From a checkpoint of a small transformer trained on Wikipedia.
Training: a variant of Muon for these matrices, 85M tokens.
Each number is 128 + 24 x the weight over its row's rms, rounded and kept within 0 to 255. Layers, rows and columns count from 0. Numbers have three digits each. The size before them is the row's rms in percent of the matrix's.

# down: layer 3 MLP down (transposed), 192x64, rms 0.0535, rows 67-133, columns 0-63
# gate: layer 3 MLP gate, 192x64, rms 0.247, rows 68-134, columns 0-63
# up: layer 3 MLP up, 192x64, rms 0.252, rows 68-133, columns 0-63
down67 098:141137131108132102126151123088149120112113105134114126145105140157074135139131148125142115139124145136129080127146115092149110105145083168146120174127138125166102149119193157167136070145153137
gate68 100:145115119123102116132132134156187122145156143190114140123129143135139140108140083114123151132159106109134111122097130127126143105131145152140150146195134088128131110113167173145154151121165075
up68 108:120113140103165136124148122118106120090131109087126160128092133124122154175119177142136111136150106114148115092139092114142092143118119106123080126092158110142154099159127076135084132104147164
down68 110:134116116149095091105135146134176113151145152191112179124141117124134124137144074121116152121141124116129107110113141139148131135122152164137151166199116114142128134106182154137159131131112107
gate69 085:113147138142182144155051121164126139169135118133098096138124114128127181113205129134129121144111124107134114113132122169116134148123122139107158166136140107092121141123161138126124136126162133
up69 104:164121118089129163171132083125135143140088114163100124167124118145149099158080090113122080140135135100168095137133097157144161100117130142119150164136118128117084150142111123113143149120124120
down69 103:097133131158142107165123149127103138130171148115162126080118147111123161129217167137116173148136132095122136112088151127119104147124126101132145135103146127108154116102169136143110104134117143
gate70 101:140161132141116113137096159140110105117108134134094113159141148122108155157148117103120147174132114139144196163128106145108140132153087129129139108137151173155092120127140176074141152161145129
up70 092:136109140121120130139157150104133116115175128107128141107121123163169140127109123156115113104115191154128072131105152128149108109124155136136121131118132119146183130134061079153160130095110105
down70 095:098168112104171116150075170116081095122119141131106122149146149080145163150168122125133153159122110137110169126116079097096154128136121137103129142131120132166134129103154144093124133139127113
gate71 103:142083089157134113123125165161182127109171123101099126195176114134117098112138088105151138102127133142101121095159140136126141147134137112141156103131097126124139110099129154092144143148139125
up71 096:149104083133163132101116145131185160091160119097087127194146091138094082120152132097142158116126119130127128080151115138139114134116103109147127132139141129121131105092126133112115142159153117
down71 102:105174167115112109133116106162123119152128153134180091052141098102134147159137152115133095124140136120143148175124101174143134122130112147122102139101137113166108153125122117166130120148110115
gate72 097:088099125135144138143124146137150097097126093104094159129136082124157129164142145101148153184127125127150139125134162159151144065166124120150136134098154117138126140149158143095112149152126171
up72 098:063108129130135173154098145144143110102131111062130140116156134145129143179154113075124138131131117150127167133142136121160150101135114099172142130096160111129133135131124138093110162126142155
down72 088:181133133139118134113147101119108129152106169170142090116110159126103149086090113137090106096136148129151084139114129156103142175099142140110117140178112110127131132107117125166126080104118120
gate73 106:151101133160133105119119087098166162140099130107144121136154157159122090104131145165117154099138081092090168115162106139165107139143133100127123127120173133118100152082144131100113111124116121
up73 093:102119122075168083130139155159125124124156096156111094165119126163162152104116096111113094130125170170159083120120145126137122129102114141138161120134154152115143105160123146169146129145148112
down73 101:130120137177104138125130111104147169143108152148143131095129101088085076131106155140087162099129068096088159142158128156146133142149150113130108105136142130141146154118134117092109114123110115
gate74 100:114129128105100097170151145133134137121177118132170126126139168110083096143150135116167109152162151160129113149133142122151141120073146145149091174088154115153120167139151109126120106111131151
up74 099:109105145128156131146104118140108116157135100140172128100140124151134122130088101101119131137121152104128130139132095131164149161146079077088142123162113093164138110117092107098125107067111102
down74 095:152158088122101153110128112093106077109133121071129118125101147141159124131128153139140150134127107132100142084144124108109129130137181188164123104124126155115122134098145159092144109157102153
gate75 104:134100113117158101134094142135116133123134121117114134089133135160135041129108140138102121137108150114142166146181139109088136134118090139131150163098125099125155145096158086152110130114162146
up75 102:118155160118080174099142109120130116158146122151138110148158135101106156109140151130165138131139122107127102107116120165159142137142176108121076106139159146144121128153102162096162119189125131
down75 093:107140140113121135146125149114141107103127141077123107115121144169110120140099116121126083122120154150139113109167115116109120061147080125126191169093085137125096147136143100150118097132126107
gate76 102:085160106147129133130113138125169135153149140109169116114144131130077171103205096119114123151182085120163108135098108130122143141132121109139145144109134127109098146137136094140131140138161113
up76 093:148122154137144125122150102137155151118115128144124106122114114124147139164116160119105136107077127144137162128156183081140133094141135180103114116116133155062185106123138117131143168107120148
down76 099:088125124124138162142135122093140122146113142093134125130106151152086155091161086101137141184173088121144100158110142140142148095168154137127137146138142088125114157115134110128126099154173117
gate77 107:132092132105094122159181088150134175126101115138171196122137118166109140111142125114127150128156118154113165099155129135082131123118157116165122110114136139131127137157132118171117130096106117
up77 099:099072131143134106079146122091171112117133099122114137147157134127131112155131153128155148122116118123130117107124078107113174165180151117096124109132128135114129093147093121156147097147162167
down77 106:161163157107123154137104093147116184149109118146178169106109106159118123138116109085098123124138089098116114110123133110086110151118158117098131131107105135131160138160125132109138136099074140
gate78 091:121129130143116143141183125112138110136095082112159142133107149117151148149122127109159134126132085124109130157075111122110113179146095123156160098151156120115133128162139125121183129129182166
up78 091:097144140138123159160137131120144149134106108095117149117077154137139149173121158141105102134099140148160113173113139113133084157109148138114124118154131121082146167155173107151174109095131106
down78 095:161194139123125181123131110139129131105110108143190139137096115116147136145162099115161139117116134098134115114115103128162147134118162101169086122118131192131151128095155125138101125124132121
gate79 100:149101111159152151102119126145155145095132118093147176097117167152103156109138140130141110130116146182084115103113123139176096128123128087115156138127159093134136163130128167100129093135108112
up79 102:145135156122098108120150110124094157118123137113163134143101132149120145139104100149157135109143152121133134115065083151105084092126134122119096132134130109081074132098060118150143113129125141
down79 103:124143119068118113147100162141129121152110145152101132127130097122132101147143116142124132128119126110171141191155133116098158152149160140127116127101097156141141139144166101157110184101182135
gate80 091:136110160114122127137122113109101188100126146111101126113183147151124132107123166124093184129109082139121105099109146121103117189138105141129182111131137115113111127114154173135120107130132138
up80 093:128145109128164114137139149103103132109172115110096115138104141134095116192143144119174124173121123139089112156171115144149139089145128187111125154136153111133109107155121101146090152134147124
down80 091:147112137116118157164141142152151112148097152162162137114117100153166196084098129155104128082131119103131142111081178110091116136144150126106130105112103135132099132115115146119125113106117154
gate81 106:131121091113119139144094158131113117155155162115172131154102056125125185135157111117119162113115120147141150166127114076128116130174094137129125132165119126148152122134152099102140114103144119
up81 104:158097150103080123127123138118145136106155134116148115105135107119116120104082166098173122164130134105145135175152118164134106120152144165112108118121126110093173150113168139095100115169136154
down81 097:097145127133166139125138124112135093143080095159099123151103154136121155166166139106088138088112129151118135083103136127111133160132141066155133110153147115140097111106103133172153132098114126
gate82 099:113154182127140141097150125131127104147121128130113054119135120097125091122117129134125168142111146106142159081105152106113107106104123116140113135117148129121164083126089119163142079163161125
up82 095:093160118126109108163135147139158157108107135125153134127117120159118118159124130114131134168099082138097113140110103106093125133110154110163138157157122100085082128128209132119144138134159149
down82 098:133116160156115179136162101151148067143114127140133099149117089114125140155122174118155104151133157145104125103112137086127137106106108109149085146148126116119113079106128130132144096162169123
gate83 103:131169107134159131143105135095126106122095108076101105131118134132117134109071085102102176153154107140144148114121141104134075133155122139089113134122144119126099166146136150128116161115157168
up83 100:132105127103139122117124129126142098118151078176109093108162096100124073140170155158143125129110115140141118131120167154093098142107105134147182120123140140141127092136125104120105117186110148
down83 096:103132124136123173106133156123143140114122194135133124157097138152139173103092118123090145117108130130158155129146091130153143153173147131100119099137133156079136151123130152140154159090124176
gate84 101:135066135150127137120104120148114167133170103103116154129110134140092122103135099110074147096121124127119110154179125133080107141137105148094160136160168088098150157127138135126107110122117118
up84 090:166210119071123119122139124111096111140112149157098150113154138104116105131128162139117134154140084149133103096101074122179102099112143138138121138110119132136104123131128098136159124130142132
down84 088:119069136175157122127137154144149170137134133091127139123077115142107141074109086092137148104119143109151143144191146103095138120113075136112126125165140127103133134136118140122123120125126105
gate85 109:135091129152152097112117091102146147124146144124075131137122114132138092116146134087165123119151161159165125117135109165111152048114139074165146114106108127131132142137108131119119143147157131
up85 093:130161105101153136124132143104176102127130128131134109149133154141175139109135143098165146098130079115190083133117139145138079106116135113128130125094122107102138070135126133086126161134148116
down85 104:115087097167114106096117149116092136137150143143121176078127123155117085177157133111121108132145125148131160137115116156145156089125137084131118132142151113140111152131096130168158090135159153
gate86 116:097103109145111106141129139120137090078166148103131083111141100147099126132109102132176147126135108162138120105102108139104114108140128095105116146088139071130127152131113123106180137159171114
up86 126:123111138106177151117078136146137182157130136119129103186112085174151143133109120175108127138144150151119143087146178125158114138142133119132108140138099103114114125117130159130140176136114131
down86 117:168142121123140179138127135127138134157134098145152136158104156122157163154128135154117106172117142128143173121125110113154139108124091169176123135143120152140083164098141141149103113171080142
gate87 099:173052128113121155120123130108143169176096118129140110162132121150137119116106117120146168145175134193104128129136161133081110123123108118155104139132140109135112162119154132137118130096119124
up87 105:118065169135084128119126148134110139126115139130130138117170112123104138148088120136118091128124173149099144148116103122169128128144143154115068135068130104127139158126141153170152143162127140
down87 102:131181124109138142165100102144162110114142117087124135116102151153147104116114147112126149115084111090138138131121152126118125111113137121121206106184121145119098135125091116092116124125173103
gate88 099:105139162153086125079119124177135139129132114189139119146164131128103092134130093133086141147094121110108158131095116131139145176124112150116129146138141123136178134167124173131132152130097141
up88 100:152070157111119125118119093133121145131164121124125095149118118162111148149089131121136110107128143104123126075098128132123154136178053134110167155137129105105130112125126170135112087136097126
down88 100:119137136105182144136144166123128112107145131139129126126128127108133170082173140109143128109110143160145108163131148148121097166150178063153111098114103141155110140118138109118132126102162084
gate89 108:134128101147141160119118112147119144124124157127079137185139137140121114151139116126141135096116157131150120124147131127096142117168081101089138138117143153113122121106102219105114159109107088
up89 109:113119163139106173165147120121125112137105112093139080147178135126144107108100151125152163110104097110109160115130128121151084122146127151173115150106159094143153117125167137144121126112168170
down89 106:125121085140112069104121097119146144107148166118116110118120097165102178139114121135178095144126108142103097131152121148099139115091121140078126130120120115090092124164111125149104093147133106
gate90 105:160131111111154180090082109104189107122150133084124119171107142155131138144125111108149117125105118119127108123112100128153101144117118133123112124133123189123142124108133157106083144178151112
up90 099:140109141154128142153091143108130125102115133153114134082105116103163109106096078122126117097136130139169137134133153152143141139098110141112154152100096109082142148131135132140160151152057082
down90 100:127124102101150101150140094135111136117142131129127118172115136205108141160146154158133156122129132101073125113126056091158116141135110098151092143137136143134114115144109121130114095108138158
gate91 105:106100073127130152165152130113139107160134105170155142130157128136127157087151126156134148142122146101149135097131103177086146124088156130146106081129140137117171146126132154081131133100140136
up91 100:125148171105091126156136136138142180106126119126099150062131120123145126124123130146099145121133107137160116154102176096131110118137164151110151157147139143117131087111127149122165129201141139
down91 100:096106066139133127170144122091136125156132104099151117148142120151126142095158177134168116141118136130096117083144082165115146091138128134135132099134144148136153133134122135069119147094145108
gate92 107:069125103084138092142128084150115135126149109150110123099122114112132165103138129113112168149147146142143132082160120123106143154144107143127049104108105108159148133128100121117139125147093131
up92 107:139153153135129119131119187087147162116080142153128110126123111122112085096158098118144108108080114098163123127122123101150105123151159095107139138164092154112123122170121149123110152142171119
down92 100:102151080111131063130141103122117140145159142145108092081124152147117147108135129116131175159152123126129126114158120122084139159154105141128072129114104116154157127127110128121164128159081109
gate93 087:100136113137106167134173096079111135152141153101103164106136148135086136105123112136128155142076135103110124140134152156109138174137131161092126171133167163111108138110142158134139130145149162
up93 088:161124114142136074108071144168139090122126117130156088145108125126158092158133126138161107128173113117158126106130093091142067132119132140157127091109092115133144135139125112117132117126105090
down93 089:105144117138122126099141106076089133126118142104105130145060126115110106132094133121158141143135197137150145107144114110105160170134119129116106087117092151154128113126148172133131133143169105
gate94 096:123103108121099106106086086134094141099140147115099117126156126151114123135164100185133148124126108169166126152075145125139062140154107147142132123120125167105116145111087124148115116148132132
up94 088:099161123117149132129097099131129121125111130136134103107136125179150122134143090162143127117091097195150121128084130151127094144114180119118124154138177115108145123101113173149149127162147098
down94 101:153127139124138136126147163133153140141129125109128145129119120096135176127118183104124124155140188085131116122174124113121170115114086166158144122103073120159122124162164108114101105101135141
gate95 105:138126137090112163121115147132130136127112149144112150145131073123120132103107119140137166124129154103114139135161155151064161146091187134143132110111099162179158117148132103101133135094103157
up95 100:148132097149122102115171132133110137100147082118145083110099135154114113135144159094090098134140135157157113150131157133164118099136116175147093125158134122092074141124120151124150086099115113
down95 099:133113163114126136083147156111146148124158115092117191111128105123122117130075157139112144157128138148111101073140116136126185170126143103132144138118112123131092138144108115096088107103153110
gate96 110:141143129119128142084136116158101132139132086142126121152172131134139148115146128125128126144119159117066113083147146107142150133130126094171107143074091129155097110131130134108093110081102180
up96 109:120106159113124157130108099189128095143166106181157132147147139114120173116142150104132105114147139164113111161187117113158163127101105117135136139102102138144134131122142096117102100089124126
down96 102:130147097174104084151149143120144109146122130081130143121127090188136135165139131086126138141148111125158128058106107164109139139155134156120156137145144123143163111139115138149137090107140151
gate97 103:140145130114099117132113168135087124132097114146087140110129191134102125152179137172140102135116161117111116081107125147128125093093104096154096161095112143107088122099140111110113125126116132
up97 089:175098153097081123144091134166119140139117082095144159091122159129119187153136146143144110135143159095117127099134147122128109101156120109120107142079110130085121135121152102152125145144110111
down97 091:113127139150170088093110139160146127147156155147104144162129080149116142099113110078110161113151084131141126149126123154145125150131135157133143086152159092139135125082133133151101080104132125
gate98 097:127128115125144109122134132105122110084114127089112123127097148109114155130125179114176185162146106120111118162130125097150093157139134146149124153114151109086111172098127133103150110170147171
up98 087:119068128105163151168124119166126172093126153143125153093137152137144116093102167156135087119135129135114092124120098120130113100133138116130175111125130165172173132146103131106118119151128101
down98 096:126139131109107112098122134131147098103094097130126146094089116111115136134087126126146131121096152117078116153151141140139159170130152133125112123058137118089105112085132094172133097160101149
gate99 094:112154118113114119132113126149150153115143104115122105126118119125135107121147152098099174121139115131128141142143095110072137124105103135162161085148125130166187187113168106119118176117139168
up99 093:145136111162113114148159096103091102145110131136141137116150132166134084155120084113117059125111105150137085129139122128159115144101124099080142123147166112125101171096151121107108120108139138
down99 090:107127138108129125105117159157177167132131114125144104126133107093126135125149158159140194129123132112114161147101080092115162118114120161190109114153116148160168127166125128148130142138109112
gate100 114:098153131184115124126113115121082130136121133146150191128096142132081136113112116087103101143196155140098112139108128106128127120119117166118130146130115167164150120121123107137101149110170135
up100 102:143146147088123116117187122140154115125113122149095104128140143120174115132146162152139160127072139106144148127148169163107141080106111099123128099118148100150138090118116111130179145128090131
down100 101:117153113181116132118131152141083140133133157118162163113105123124104169127096078106125092131157124165126120113119117102101153149139106156121130166125095168120141113138106102109128171088173130
gate101 110:129119150109166117155140112121101110133105102088138151106100130122153144135168172105121152176110136143125134155145086099112129154096133106151110160155142145100120168173148099084130085132117126
up101 107:128105098141092172139132153159137155125170155128095111128132094138073113174090131158161093130146140107159159123126175139155100117152107127100137118135121131126142129105104128183153147139138138
down101 105:145088130120148163129136117069123128133113117134119138133133164112151151090168138140120140159113129203141132119190143105140146148122156114120123186146109134119134146085133112086133135136103115
gate102 082:128123128087139121117052129137099133128141095107172118134158117126175116118145120162121149139103138137117108110100073147105130138189158137138115121148115126095118172103105096118116127109150143
up102 110:123158160144141153165109150135098153089139170152105131095118117112181150087146090123140140150133149147112122119118107151095114098091139103138155115105126138146135149122110110100101115189122093
down102 093:135087090118116095125158155132170113135124091119139114158127155154080133185126148100124136071147109110121156151143144130164130164121135124095112113131138124105129090112143118145108153075143143
gate103 102:153121109111137117080143112144098102115119104158116176090133125086119142136112138144117106110125155075137161110132147086118111114186110129095128133120104141161134078128144121153154145133081142
up103 106:111120142128175140149125123139126134136138107121114096121128098144139149137108107145105144142160140168151094116136142088121154125153113161113214140094131131128135098170114156150084153127158171
down103 106:118108082132142146139086159152116123105153098091115162133173126111106166112122092122109130134150118143145153146148152091134109121161116141179147152157132083141155088167133126128141151137088137
gate104 097:088127083122159105120148202147168131091112103130131151137127109148150153159159120138115097095143161129151119112084106119155134145129104147138126144175124082107121146140098111130126134161123137
up104 087:131138179140156137119159108100091130145140142123090147169107149118085116125157160106103138146113082138137162122192133124116144147105136100073134125133139096119115096154160157107112137121144136
down104 096:105145098168122102157171166157163106108099117132121129123098120153167131128151091162131081116135166154160107119131104153164102118139103119132130146148097084100118126107107132151154115160125154
gate105 094:144129136158104134175147124127156122130123097147108127144132143174099132153091145146105169132134081137132113146150085129149100171106094112155121115135140090124134163127091134111083139093175139
up105 109:131114142122138124118089153104112061128163155083136133129119125129154139131178112105133116107160104098112167138149150106119140116124160135117142165129135097102101100164175132150181106128145135
down105 105:086139132125134099133158140097172127132135120120114103101138151154106113159144134124154177144140117147108106122136143102091131139173109097154143098113100117119085172079147151077107157117115122
gate106 104:095120109123163144148123134139113104121122099062079163121107122142094110130142155109170102151128138162107101143149124129129139135137118100125113124126142139189130164142187093137126158094136143
up106 096:131108147140144139153107163130130124138139135074113165126125126151097113124185160124160097124148115164109095158139171127122140137139119102129109121123173180156144170172162096124131147132153121
down106 094:154141101130117112120137119142149157100134115150118092100153146073163147135118120144142149086079119123103134127083113137135114157110163155118133137154143105116097112092114186142118118109072153
gate107 106:083165142130148103166118127155137118130125113164145139104088167111079128123101125142119143140129124124124150168141170138157111086171127115148143154085103144138167142119167093124133099140153155
up107 104:081155126137154098154108108149134122116119112140146151131103145155121148138131160142130180140126136132120116123175130146165085119175128119201149156112110128085128158133162146161126119120141162
down107 097:166155117150121118136120146110132133124159133092084131162157073145161099100130107119162094130133153135152077074131128146115137162077120132144113135161157099139100133113115136146103156133125105
gate108 108:119149100147205111118117110125109146103139161140116116065127164139124107153164089117104102102108134143112105104132126116151095105115127117108141143169110136144122135101124134131099107125141064
up108 098:067109132132139159191149136097139129113101098150125124102119114165118137126086117098107144116142091141132106079146126147145130154111108124098087120131156139081158151151142096137117122112132160
down108 102:174160097134159126119128135163088141132097111101139118127117161094139120158145134111191118153116112139072153153102101144126090112133150152135139153133108128173128124168134132123090118135128086
gate109 105:125148163163123122129151150091089150097128143125114090105150124135100130156152154151179156154099154117136145092088109146123117118141120151138129165123097098164101136171109130151112083122158138
up109 096:140134130135183104149141120095131130108119113149130115149082180122117156138156134113092136138137080122159159175114092102180114108141086131124131138137141145090135130110167111106118157096122106
down109 095:107148121137134102126146149153088123119121123102099101105160090092113148115139137117112112143117151135103089077128168157124100143114161146112152136112129101203130152166118136145132080122147147
gate110 099:185127155087075119144142132131167114108155151117116136109136131140173156128099079102150128134095161123132116124159150154135141116126136166155162147125128105122112159097143111131110122102089170
up110 095:116106157102078135139127105110102123111121136147115096099102160168127121086116132124125159108147159121113096086116111135123139132161160108111124202133147088125113127143146144161172101105142113
down110 091:114141099178129105129142148131122119115111154122114156152160121094095124146117087126133106163118110160116164125112154139158117129080141155136141112158134142086121150111109115114098135077130201
gate111 108:161159118113123121070134143110190137136106167144128093120111086148158130136103085084147126120143138123137157097142168139106168126115139106134119138143105134116113142111125122107117135111059120
up111 122:120098125120130140129122133146119144139150110120096136141168098093129147073157153150094165125097124118124086162152119112143086143146079121165151102122107105140123132143125124129184148100178142
down111 108:127137117104162125094151167133190101134143142158152108095108108125158136146152094125124111125176178129123177094118128113099116115149150131152133129126136117117136135111117105118105115111064086
gate112 104:150104155151158143122102125122117114109123143146150133139122133212163140123105107115097098109128137118130145148145114090135097095099171136163136095140189083139145118107129145123102112138150145
up112 101:131116148119144176164086151160126110149114113141096153130133130174132140126142141131121137130119130140138128146178130089117119089141139117156148127151208116137147089089115163148096116136168116
down112 095:140098102134153110138131112090136111127121095117093125137103142148136084165151150120164132083147102098139149132083133162158128162177144110091131098154161151162139109106121108132139127110119171
gate113 093:166183122124143130104135127123136133127119133143102091116112145080155127135157144048129062177137118114145104137130086124133102125128101140128105146138157151123139113118092150141109101133144122
up113 104:154163148163165155098111140107097138185115093131063145142164156118142124110138148160167126118100081139127132120106096150137132148151105123148110149105098136098087136127129152126137121113130137
down113 096:140126115172193114135141120142083107113127109127177112153124090149116150119090137158093114170133122156146091084110123141132116086086148099103111142127123140137145109118112097109140097110139133
gate114 098:122081118104091140149104162114156162119152103101119067106122130105111115100118103163148128120168114120145132107097105147092138150101102147131133117139095158140141136111175121132161171137155109
up114 100:141141150115124086095108106134160164113140177134154124110118162160141080102133113159104136118121148112143081121124121155129100149120114150102119107139088113153142189173139136135127102119121084
down114 099:154138113120157116125128110122073139114126076125076135142143098095133123158130161088118147127113139157106141179129152107137141109145157087115153138105143108095114089093109118122139129113173165
gate115 105:163103123158114133139108136107105093155135171145128164113102125131123127081129190127146097176106111119131125081137159153134105119089096115170134143095132130142163156136120118115108157104106124
up115 114:125136110142144123154087112154159130126139093113092108100169105085125115171115172104167095142104101146103138120194125125109124097098131098139132143167155161107128111130132120117110138139158144
down115 112:104165168167148107120157091111126144148133089078159124124146148124154137167127127129094133128185122109118134163129100141110173123122149145093106118131118140113115112154127134084138112178160111
gate116 101:087120086082159147157150093169105107098119109123116124148122114116142102166107140117164158173095144117137168094119106152146126098137111106115152129122113150138113114163095129120092161104144135
up116 090:174163142131110102110120123127138106126109141155138108137118105132120184095105127103105095127151115106116126150174162096116098134132109146110096101113140121136153128093172202138132105132109098
down116 101:106102118116176113112152089104109118113114096136094148138131116140156103158102120152180179137117126161102177097113106130140141104100103116090146135137123134138102138134084131100136154093161137
gate117 094:138105156157145119108108081140120114089117157076138127127083147150131123110138132122139152137118167102107142147160068095113134115130103153091123153077130135144105118100174144160155116131135133
up117 091:154098143131112124113125074152114111123127144076166144139075152163109143113102152132127134113090143113125158133129111120154170130114128154063126144108123146137091136097167136152151094117137105
down117 092:125111123131096070135118176152161112138143096137121144107163106132150113171153113131149111133144103131151121119113160170140080123118165121110167113187147101116146134111086112131096119146114137
gate118 101:137117153105077093135175093189082136142096113085121148132122121104072103078116156126152131154126132134140125134141138154119109088121097140118129132133135141140143143133134165098099117101133119
up118 107:110122145113126113132138107120096163135149109089139178139120102108082119088081121090112126130128132066123134134125096118150124117149101142084106176144137160107136153126137122149085137095133156
down118 108:175138132170159156165102157113158166160117123115143113108099109118146126181144121095128144128144151147125111138112157122127110141112101136122143150120134145141203123099145158161173112120127152
gate119 102:134126153116111120139139138165162114117140153123136113082137100101145154116113095147178178136147121133160145137142180156147125119116172097154145111134133159155127144132075101143154118077107118
up119 102:120124169100135124185103113155119132144180148141120174059123106088129161135133108168160071105125157125113141108119133117138103137117104121118128117118142157138121115099112127144148093133116111
down119 092:144148128165132134133091140078124136148111107138144110164144144181141118119094119117118132142177133131156149155124118146139138071123131185192117157117143101113145119149126111134085145141152145
gate120 100:172097150136130138121139148112159077133099120129151131140121052126141124094097156148162145115127123139150091125144166149090079111145173099156147122142102133141131110104124134128135121125128088
up120 107:148136152113099091139147148117120121125190148139137112141097119134130125176118124088136163120094128133130092122154096096111108131128142160163140127202145131140127122073111091144157113119116135
down120 101:130165145151127142184090154124112163074135140113108162153139141148112136123118131120100130142155138141093104120165146131142138127122142098083112096106115074104149115085143163099126092122147119
gate121 093:126172141127138091122087121133144168109106128151104129077150134134145139077110113130166155129112170093141151110147159091149105141156091118106171135134125157134128124171136092151129095143132119
up121 093:148108107085152165143135114111145129086139109078145129137093163133132071127075111099122139124166134181090124120137138127129181119110166152140137131153119142145116135119110109093130104128118113
down121 100:123123143136111097144140113129137100133121142183100137128101116122123156149166119150101097110122099115140133155089110130128082151127120112103128153063120118093120144089166162110123159080159158
gate122 099:116118136103133155134131145104103073148145089144118135125139148113141147164128107133116125084108147155104078092147132085139157102138158125139149178144124134122078129107117135130128059107144145
up122 088:126121115135159106105166105157160091169150107162184116133133109134117149145168109154154136121109123126197134142139158141124165151122099100128147092140103153119164091147113122116134140155119129
down122 094:147146125129130145130104135104085145135120104141112109121156162120116127123130134127126114093139133149101110117125147114140123060150157126149180158120114144141086071122178135169123067115158139
gate123 103:149118143100139172099130126127119133155153131158099092101137162165146160126119086103114143142116139111157146122123117153141128137090148105129200133125134134087114092116107150156080135094115160
up123 097:089120149169149117163128130130136072110124157114165111143111165154101148103153130125118082111138132137144109145158123110152150092129160145119096133184080118133108134115112112077138104133111119
down123 106:164138171120116133100162118153119118123116103139137083135117164134146147137110117132109152169113141143126137149112124125132140098077116121141170112079124133117135075129120156175074158082135144
gate124 096:133116140118148114068105147153151138100114146159101106144150104104096098138143096133103110160125160092147099128183157154124125150182130113074136140133108138155164140135146151115136104116134137
up124 098:135102078131111103098093131144149139121141136172103127151121126118098110173133090118140115138147152085155082100172139156121127120150102132095127158162097172100141147150161111124161116117125128
down124 099:101145116159126093165097120088126128137112136111139123126095122089162166125144126081144104133145158130102162116091134117159118112086131166165156103108151106140129099102127093126111141183121116
gate125 102:131105115107163140054104112148132123135146144178131131129170071102148120135115092151113103105117089061159126125133130148162107147147112096124141124113122115149123127105112118104105123134103127
up125 092:131163100140094109111153141128157112120116154122129170134092131141113099156118141098122144127122141145162109106103125138099130101128111129151104180176150157136195155173101119106160094141132125
down125 098:118161145116148130117097135149137109121132092151121112111133110123119129119092112144109152086176116104088138167132131111113095184105166126171152081081133115108167119106155152114115158141144123
gate126 102:063116132148120160166115123133104070162146088139073161124122094108124134155111132133125121149131112158122123149131128114108130135082122125082151097162083115110126159122139120151140138140151152
up126 097:186140104099108093108136140137148147094115132131149108108131180150115112097151143133150115121149127100150139110121110124138103111187139120159127142087138173189111100134109156113095132138124103
down126 095:051120145141101148135089112088111086139127105142129157118112135162114108167101167145150151125138128163146113137153131135082098128059118123118121094121133122103116156149142136130119134146143123
gate127 117:113137134147128167167131144145140116205101115170139100074103115122144114146115139148140128121124169104148156129126132115109157126100118144160147140122064141148142118147142078159132132114110140
up127 096:153137108103169136098079175134157141143138087177183134127116120118119167121117123132109138134118149111120159154131122110134134110163088140168108136152093119155154131103136082152110146154120150
down127 102:120084156128123119150150074072119129096129187110116117148168152137127103083106125113125126145140123114129112116143097145135118092111142136103119130113188127090094128147125175105129145108126113
gate128 110:092115108089149112119166117170092110132151135119138107121166135128132113127075112123122114115129100133118073107131094129116135087152141135164129145111143138129139107091108134176093103073107160
up128 111:113088161178152117136101151073143129099082123110112140131127147112118125163180170161120149134134140126122164155173133119139114137105175125122121114129140114127124147149154103099157122173135107
down128 094:149126113077124147073182097118121139174149121116121121128139149130140122129138134101088189125122123112114079110143098124127139112154147111114124152112162103130134105111068160131118110091134124
gate129 106:160111116130175162120154148132131134164104184125176137074141162163092108145097115127147118100114135130138106129132113103120102110111143160103104113183123140131133111129120128161142142120137076
up129 097:120129128134147129123061129096127124101156167130091137128137134129077147163122124137115103124174146111171150148111144137161124127126148124117100126137070129137140169109112144168175095113122094
down129 096:157160091115104130128164085125105133097121098147092079137121136118163134137137086109084153160131146150120162129135135156111157135127130135144157178107134112157126159119104151110101123127088169
gate130 104:116116143132071175117149136124113109102145124147142144125144133135110072111121113159135120114100141180124134095094106134155132150115146094174117121106105157125142122142124089154141129193109165
up130 115:126091124127167118097090125132142084148068127120127125182143103166130113144074151113155138125090127139132122141106157131126119107137134101152148160117155167137117114100155111116146129142186137
down130 114:134136130110148156156125108089103153113162131095114083141105103104130115134135134182053083132128144154117163148142132131125140114161127147137119104134143119136146137141141156143141074080138153
gate131 088:053088152141108160110171155125109155156094115112124117132158109152121132131125136150108152140140105170149120116090097155108085101148121150100139122149136120101151128117105140111105112177137135
up131 094:110147134122113126169124096137141109134131150157160109138145100151157086111096103142113121110118128108107127125091132103112153133157125145152152132124140187129144078091085167078160164139147122
down131 104:082104108140171124106147143125091176133065121097085096148162104154124124131114160148131117135137140112153086101118137161101123117158115127130145095157151106106170141118112128119113103106138137
gate132 103:124180128097112154134117109064128132136156137131121107127124144181137099141149088085127179121139106100148080139159104121140129120103129166177130141127151133110113132102126095121120155128120099
up132 112:073179122087112134169127101062149157130150114132112131156133129139152144130155123121099148132127115129134084156142093154147106105086121124153157127135148165124124111098110106139127155122161097
down132 099:166107098159130133136109146192103122136125086083130121147149160119128133125109142145160117165141162117099159101061138138130127127167124135114132134107125096100114165141150170132104127130132158
gate133 097:189157150105158150144123162113117133128133160087081132104120102107175117160148137128147169139178140133160162117131115144087094146146129143101131131096099120113149125128125155152095111132126116
up133 093:080131116093148145134139125094121118131104072086082114111138142146100094110136151149116083133099124124133093138133167131129115073135126132130143164141127125149139095145153137131137144170082092
down133 090:189138141138116137117116155132135172114166192118136151119108109131157121170173118137126162125151114150123155132116093133122122183134135150132090098147116133109152126121082128134101105107153156
gate134 108:126123107092143109181086145148150147086142138142147145171105127151140140136117102168103121105100145166164129168178143096125117101089143117148114118098131106115139141099146128151136120088154126